Weights of a small GPT-style language model, trained from scratch on English Wikipedia: 0.606M parameters, learned positions.
Each number is 200 + 20 x the weight over its row's rms, rounded and kept within 0 to 999. Layers, rows and columns count from 0. The size before them is the row's rms in percent of the matrix's.

# layer 4 attention output (transposed), 64x64, rms 0.236, rows 14-31, columns 0-63
103,206,199,175,207,237,209,174,208,176,199,192,222,207,196,176,203,153,189,201,197,173,236,170,206,202,209,197,218,207,220,183,195,224,175,195,196,217,193,197,187,219,202,175,186,164,201,166,210,239,236,216,175,173,210,178,232,223,178,186,222,197,227,218,209
087,195,157,174,177,225,183,243,213,186,229,184,182,215,209,214,177,185,190,204,195,170,211,214,213,208,190,178,230,201,196,188,206,198,200,202,194,237,187,197,184,234,217,200,158,189,202,206,205,182,207,225,170,209,194,192,234,156,222,197,220,229,202,236,193
112,226,223,179,161,181,218,170,185,207,221,189,170,212,185,208,188,196,209,206,213,219,196,219,189,196,205,185,171,174,197,184,211,191,219,232,208,213,202,203,183,188,214,209,205,183,228,203,169,193,245,200,229,162,233,219,223,203,192,196,218,206,148,204,166
114,226,206,214,196,183,211,246,199,216,199,195,228,182,223,209,189,197,207,202,219,222,189,194,243,166,195,213,234,188,157,209,193,175,176,183,184,184,194,214,175,204,204,203,213,230,215,168,184,188,173,213,193,229,193,201,191,193,157,237,206,229,192,179,187
090,180,192,163,200,230,166,197,142,213,218,226,198,188,186,240,211,171,202,177,191,224,185,202,196,231,203,199,189,197,231,182,192,143,204,173,237,229,210,202,184,216,224,206,210,199,183,215,202,190,199,192,221,210,204,192,202,197,213,203,198,213,174,220,193
099,198,197,214,212,172,178,198,149,175,197,243,216,195,169,195,240,202,194,233,211,187,212,179,207,190,200,193,207,184,227,183,211,220,223,187,187,197,194,181,215,192,173,194,176,244,164,219,217,200,190,216,179,216,228,226,190,209,180,167,216,204,189,217,189
094,155,190,213,231,202,206,204,222,216,187,182,187,238,226,230,190,163,190,216,179,198,183,184,217,186,188,173,192,183,202,179,192,228,216,182,201,229,168,205,178,208,187,201,202,199,195,157,223,223,218,203,220,184,174,188,209,217,176,220,226,195,208,238,226
117,182,169,202,194,173,218,215,213,238,219,182,230,174,187,189,202,208,183,186,222,178,204,193,190,235,188,217,183,211,184,192,202,195,190,209,218,200,209,195,189,207,187,224,233,198,185,192,170,234,218,181,216,192,173,229,212,240,202,209,194,150,227,157,190
096,158,211,199,184,207,218,216,200,225,186,188,167,219,198,181,173,182,203,203,201,194,169,225,201,187,235,201,239,225,238,193,217,215,175,169,208,188,162,212,225,217,209,212,189,214,180,215,206,180,195,172,193,233,186,189,192,197,202,212,206,200,168,204,247
093,199,164,227,176,246,174,203,226,192,174,208,185,217,207,196,229,190,153,194,202,207,201,166,199,192,219,198,217,190,216,191,222,213,217,196,205,231,211,177,196,222,219,177,188,183,219,199,165,183,226,243,193,208,207,168,209,186,213,188,190,239,204,186,200
103,202,196,190,227,193,205,183,196,187,207,204,208,211,195,212,142,202,199,200,232,181,207,213,207,206,171,208,252,214,189,207,227,220,198,177,190,193,198,196,185,188,232,240,190,163,210,234,209,183,190,173,185,171,168,185,231,180,190,233,206,226,189,198,183
098,191,210,223,183,189,177,170,247,171,195,228,197,205,176,195,209,195,218,186,232,208,233,199,208,207,203,184,206,210,204,213,211,178,174,202,222,208,241,173,175,204,184,176,171,221,184,189,209,218,184,172,194,219,233,175,182,215,209,199,188,188,188,208,255
096,163,216,149,209,228,189,209,188,191,227,185,189,210,176,235,231,216,199,202,188,193,214,204,191,203,202,211,191,174,210,175,207,191,245,185,170,173,222,189,197,180,214,234,179,176,223,199,207,175,209,209,213,199,199,213,211,181,239,193,163,230,196,190,189
098,202,198,216,150,209,201,212,180,198,166,201,214,203,205,174,205,197,226,207,222,225,208,182,205,174,195,192,189,207,224,193,195,187,217,211,201,231,226,184,215,191,190,203,209,160,220,221,237,195,179,195,166,197,198,218,206,244,185,222,149,211,188,207,157
113,198,200,180,231,172,168,203,179,202,185,216,173,231,207,190,209,175,202,216,241,206,144,224,186,203,181,184,186,197,162,190,191,176,210,173,194,239,192,214,216,208,210,215,175,201,218,223,211,229,204,191,218,245,219,220,201,182,197,209,202,202,205,194,177
116,196,214,205,240,211,211,223,242,199,201,201,213,182,186,202,213,191,208,222,198,205,198,182,165,174,163,193,222,159,198,181,175,203,193,222,202,175,206,219,229,208,213,165,213,173,193,224,197,214,213,205,161,207,212,227,211,149,175,203,230,190,211,192,194
107,203,199,184,164,208,214,205,180,216,201,211,217,181,203,198,223,210,223,203,230,177,205,200,162,196,213,200,212,208,220,232,209,224,192,184,183,215,208,205,221,181,191,218,217,204,197,154,203,258,169,209,215,188,182,195,155,195,154,194,187,229,175,187,206
105,193,190,192,188,259,230,185,205,168,198,199,187,226,182,199,213,209,196,221,178,175,180,221,236,218,186,186,207,212,205,227,204,230,209,192,217,224,168,202,211,206,235,210,189,212,156,189,210,195,220,170,179,183,191,205,206,216,196,153,213,191,191,181,178
# layer 4 attention value, 64x64, rms 0.287, rows 15-31, columns 0-63
084,217,192,201,185,180,177,186,207,222,170,206,161,147,209,210,231,212,207,218,215,205,214,223,213,195,201,185,221,181,213,239,152,206,205,207,212,182,194,184,208,201,194,200,213,187,237,184,160,231,179,170,201,166,188,221,198,214,207,197,200,177,219,217,214
102,184,168,216,205,208,237,229,188,219,214,218,208,199,173,209,189,197,185,175,188,169,196,178,212,198,179,234,177,239,172,225,206,188,188,170,207,199,211,213,197,192,140,180,228,230,199,202,193,199,206,210,168,187,191,193,208,209,210,216,185,242,226,202,206
112,206,165,172,164,184,178,168,210,173,173,217,210,231,194,183,184,216,190,200,187,188,218,193,202,224,178,171,169,174,235,171,224,197,180,203,184,181,211,208,213,211,252,200,208,204,190,220,195,192,185,220,204,233,226,186,214,215,225,212,195,192,232,201,196
104,169,173,208,189,180,181,237,222,220,211,210,225,185,201,219,216,167,184,192,202,195,221,200,167,189,192,240,193,176,180,229,200,205,214,178,191,189,242,192,205,185,200,201,192,243,230,169,177,198,209,193,195,196,183,232,204,199,209,196,213,175,157,227,210
104,159,193,205,214,187,207,236,211,220,176,190,196,194,214,239,181,203,215,172,192,204,201,224,229,206,209,200,184,189,209,228,188,241,213,204,210,210,224,177,162,195,184,218,201,171,217,247,189,209,191,210,222,175,190,213,205,192,232,195,189,190,174,161,230
089,195,241,212,179,189,242,199,220,194,193,221,169,218,204,227,199,195,198,225,201,237,221,179,219,228,214,219,214,181,197,202,184,205,174,218,218,195,184,195,206,210,219,161,175,181,223,195,226,193,180,172,211,180,204,223,167,177,222,202,168,172,179,185,216
110,208,209,201,194,229,197,210,171,190,241,195,180,263,174,184,198,178,193,209,197,237,204,193,169,201,193,187,224,216,179,182,209,170,198,180,222,193,188,219,198,202,180,184,223,231,203,175,229,184,168,216,194,211,191,190,213,228,180,209,206,211,238,203,174
097,207,224,187,198,201,192,140,179,219,181,204,201,179,216,182,204,235,191,207,205,221,232,170,200,178,170,220,225,185,210,178,212,206,215,199,187,188,192,179,218,202,204,224,212,197,199,190,194,172,213,186,201,227,195,233,210,156,233,247,192,176,180,208,184
084,198,175,223,213,179,186,210,243,225,208,215,173,145,205,188,228,201,188,234,243,182,212,221,220,202,207,199,173,157,175,202,165,176,203,217,192,210,191,203,203,209,197,204,215,197,210,184,169,218,197,191,196,168,203,214,202,174,224,206,196,232,206,214,209
111,183,234,172,192,182,207,161,150,217,194,225,207,160,181,205,180,227,183,216,226,177,196,199,198,188,221,187,211,189,204,205,233,209,215,222,188,180,199,187,207,193,195,184,220,225,222,193,172,212,235,180,173,181,203,200,218,216,206,160,224,213,225,218,199
100,198,208,218,224,252,207,212,217,192,194,186,191,202,214,209,219,204,210,184,190,209,170,232,180,183,171,202,176,191,212,201,179,214,248,206,169,205,163,192,177,191,202,241,187,196,195,227,212,228,177,181,222,225,180,189,212,243,194,220,194,210,184,186,178
103,181,199,221,190,159,175,209,217,225,226,243,208,164,214,233,212,177,190,190,190,177,190,181,239,189,217,204,202,221,205,226,185,186,206,184,212,207,236,175,201,192,150,204,221,214,186,208,191,207,227,176,165,207,194,205,219,166,179,189,201,203,193,196,212
099,205,221,204,216,240,192,240,218,216,165,182,203,193,174,200,191,234,195,165,177,184,179,230,197,195,175,190,194,174,169,207,207,206,173,192,208,201,206,214,199,214,219,181,213,212,173,220,183,232,210,229,247,190,218,187,228,201,192,184,193,196,193,242,214
116,167,152,200,168,203,212,202,206,193,216,197,219,187,189,195,172,205,170,174,221,239,234,199,213,192,227,210,186,184,198,260,215,204,192,206,178,183,226,191,188,198,228,218,191,222,214,192,184,196,190,169,187,193,211,224,200,201,229,203,180,178,192,195,237
106,250,208,171,155,200,221,202,191,203,187,221,183,194,201,202,176,208,176,213,219,167,239,212,210,219,238,191,207,212,177,203,198,197,210,183,213,218,172,207,211,242,197,225,206,159,179,204,161,185,193,176,221,197,222,191,186,189,197,176,207,214,210,215,217
115,198,213,209,214,198,220,167,214,207,189,172,200,191,178,240,196,194,201,214,150,215,176,210,202,190,187,193,159,215,199,173,217,213,184,167,228,219,220,204,185,152,235,185,208,198,179,239,214,245,207,192,203,227,218,191,204,184,203,209,203,206,212,183,190
100,197,234,211,190,203,215,155,230,200,172,175,198,179,202,235,185,237,228,207,183,198,185,193,214,199,215,209,216,192,198,226,162,211,205,190,209,200,187,214,182,190,152,171,214,192,239,189,201,213,214,189,251,200,195,203,212,195,226,191,198,166,221,200,182
# layer 4 attention query, 64x64, rms 0.315, rows 32-39, columns 0-63
118,181,235,191,223,154,224,227,234,229,183,176,194,177,198,194,190,231,182,212,176,202,192,190,192,217,210,209,214,174,190,206,181,182,172,182,194,196,201,199,176,215,170,213,216,175,250,213,184,218,168,205,209,187,194,181,188,226,208,228,222,193,215,229,201
101,215,214,222,164,207,232,211,184,199,205,183,219,188,196,197,184,237,186,196,192,191,223,185,203,191,204,246,207,182,201,156,179,208,203,198,188,163,207,158,198,184,205,229,189,187,184,197,184,232,232,204,226,194,264,203,191,201,214,187,210,181,203,213,210
103,193,185,200,230,172,213,180,231,187,189,202,201,212,211,210,170,196,233,203,198,173,180,194,228,210,202,181,187,242,200,214,197,160,188,192,232,216,210,183,238,204,200,159,189,211,216,200,190,163,168,185,170,193,165,207,190,202,206,225,182,175,218,180,215
102,171,167,199,211,194,229,223,198,210,211,182,234,181,197,200,220,208,196,201,160,214,205,195,192,209,200,207,188,210,248,225,196,196,177,211,207,172,215,207,204,170,211,212,208,203,240,176,197,160,198,213,209,173,187,161,199,209,151,196,177,187,161,190,201
092,192,173,217,179,180,186,188,159,196,198,190,219,278,200,225,225,217,162,191,208,194,187,228,215,199,179,203,178,228,182,233,191,206,201,211,205,178,204,199,187,196,184,218,194,191,204,215,235,175,197,168,202,200,179,193,188,224,191,216,194,191,172,185,190
115,187,199,180,173,183,215,237,206,209,211,190,171,209,228,198,229,188,178,211,218,223,175,195,181,245,207,213,217,224,184,170,238,171,199,178,191,182,181,197,188,241,207,212,213,163,177,230,191,185,191,185,189,217,188,222,199,199,212,173,226,199,209,220,178
100,180,190,195,222,211,198,206,184,221,222,160,219,192,211,196,217,206,195,192,180,173,195,187,167,194,166,188,162,198,217,187,187,212,252,197,188,173,198,202,193,217,229,181,236,160,217,197,204,224,250,204,217,178,224,195,219,213,212,204,201,177,176,191,200
124,168,218,224,217,187,176,209,182,194,206,178,187,170,210,211,208,168,224,200,195,181,202,182,221,194,181,166,225,176,221,183,204,232,199,207,192,181,227,215,224,206,182,178,199,222,215,225,160,214,197,184,195,173,199,208,224,199,183,257,158,194,206,195,211
# layer 4 attention key, 64x64, rms 0.296, rows 32-39, columns 0-63
100,179,192,216,178,164,234,195,197,234,218,197,212,225,184,181,157,214,194,197,195,207,217,220,196,167,225,210,203,230,188,193,182,193,204,190,212,186,222,224,200,185,201,216,212,152,179,200,206,239,212,213,170,189,190,184,198,216,220,224,230,159,209,202,228
106,194,171,195,234,205,211,205,192,209,197,181,182,188,198,196,247,207,203,174,206,188,199,150,156,221,217,183,188,208,227,194,187,177,181,210,210,210,197,196,212,226,198,161,231,197,203,224,221,225,211,207,198,190,197,231,192,221,226,190,151,181,204,187,229
090,204,223,211,186,160,158,204,212,192,195,194,202,174,195,200,219,190,181,176,193,218,210,182,199,208,212,214,229,192,190,208,238,234,180,164,194,178,175,213,188,210,207,205,179,179,188,234,188,207,187,174,237,189,167,199,168,209,161,207,213,236,231,210,195
096,201,200,192,176,212,227,198,210,214,176,220,213,218,169,196,199,232,219,202,189,195,229,231,204,184,182,179,206,181,178,224,176,168,220,212,195,213,214,187,186,195,205,224,238,151,186,147,204,207,215,221,177,175,194,179,189,189,200,195,240,178,209,186,197
103,197,211,195,208,173,200,219,226,207,172,223,194,189,177,173,193,209,191,245,195,207,157,208,233,199,204,185,197,209,148,187,188,193,222,212,171,229,196,208,193,187,221,209,211,202,221,185,189,207,171,190,195,213,168,202,207,187,152,182,243,176,202,195,178
098,210,211,224,223,169,165,211,187,170,209,149,212,195,215,214,177,174,170,175,201,197,200,161,208,204,202,191,201,229,189,194,208,210,198,198,203,205,189,210,212,223,199,189,199,222,234,244,174,198,208,183,232,204,188,223,177,212,192,230,166,241,214,205,196
098,216,205,189,224,196,178,203,183,201,205,146,207,160,207,224,188,176,175,187,190,204,220,169,176,231,207,211,184,193,217,185,216,221,207,212,207,225,201,215,189,234,189,204,213,198,205,217,186,184,233,187,251,180,191,217,221,207,188,223,193,215,251,215,193
129,212,222,204,204,201,169,210,207,204,207,161,198,166,210,229,128,175,193,203,203,217,242,214,178,194,218,192,201,209,219,208,227,212,206,197,225,194,211,207,163,216,185,202,199,200,206,200,208,174,219,179,222,195,210,163,197,210,193,218,206,225,216,244,186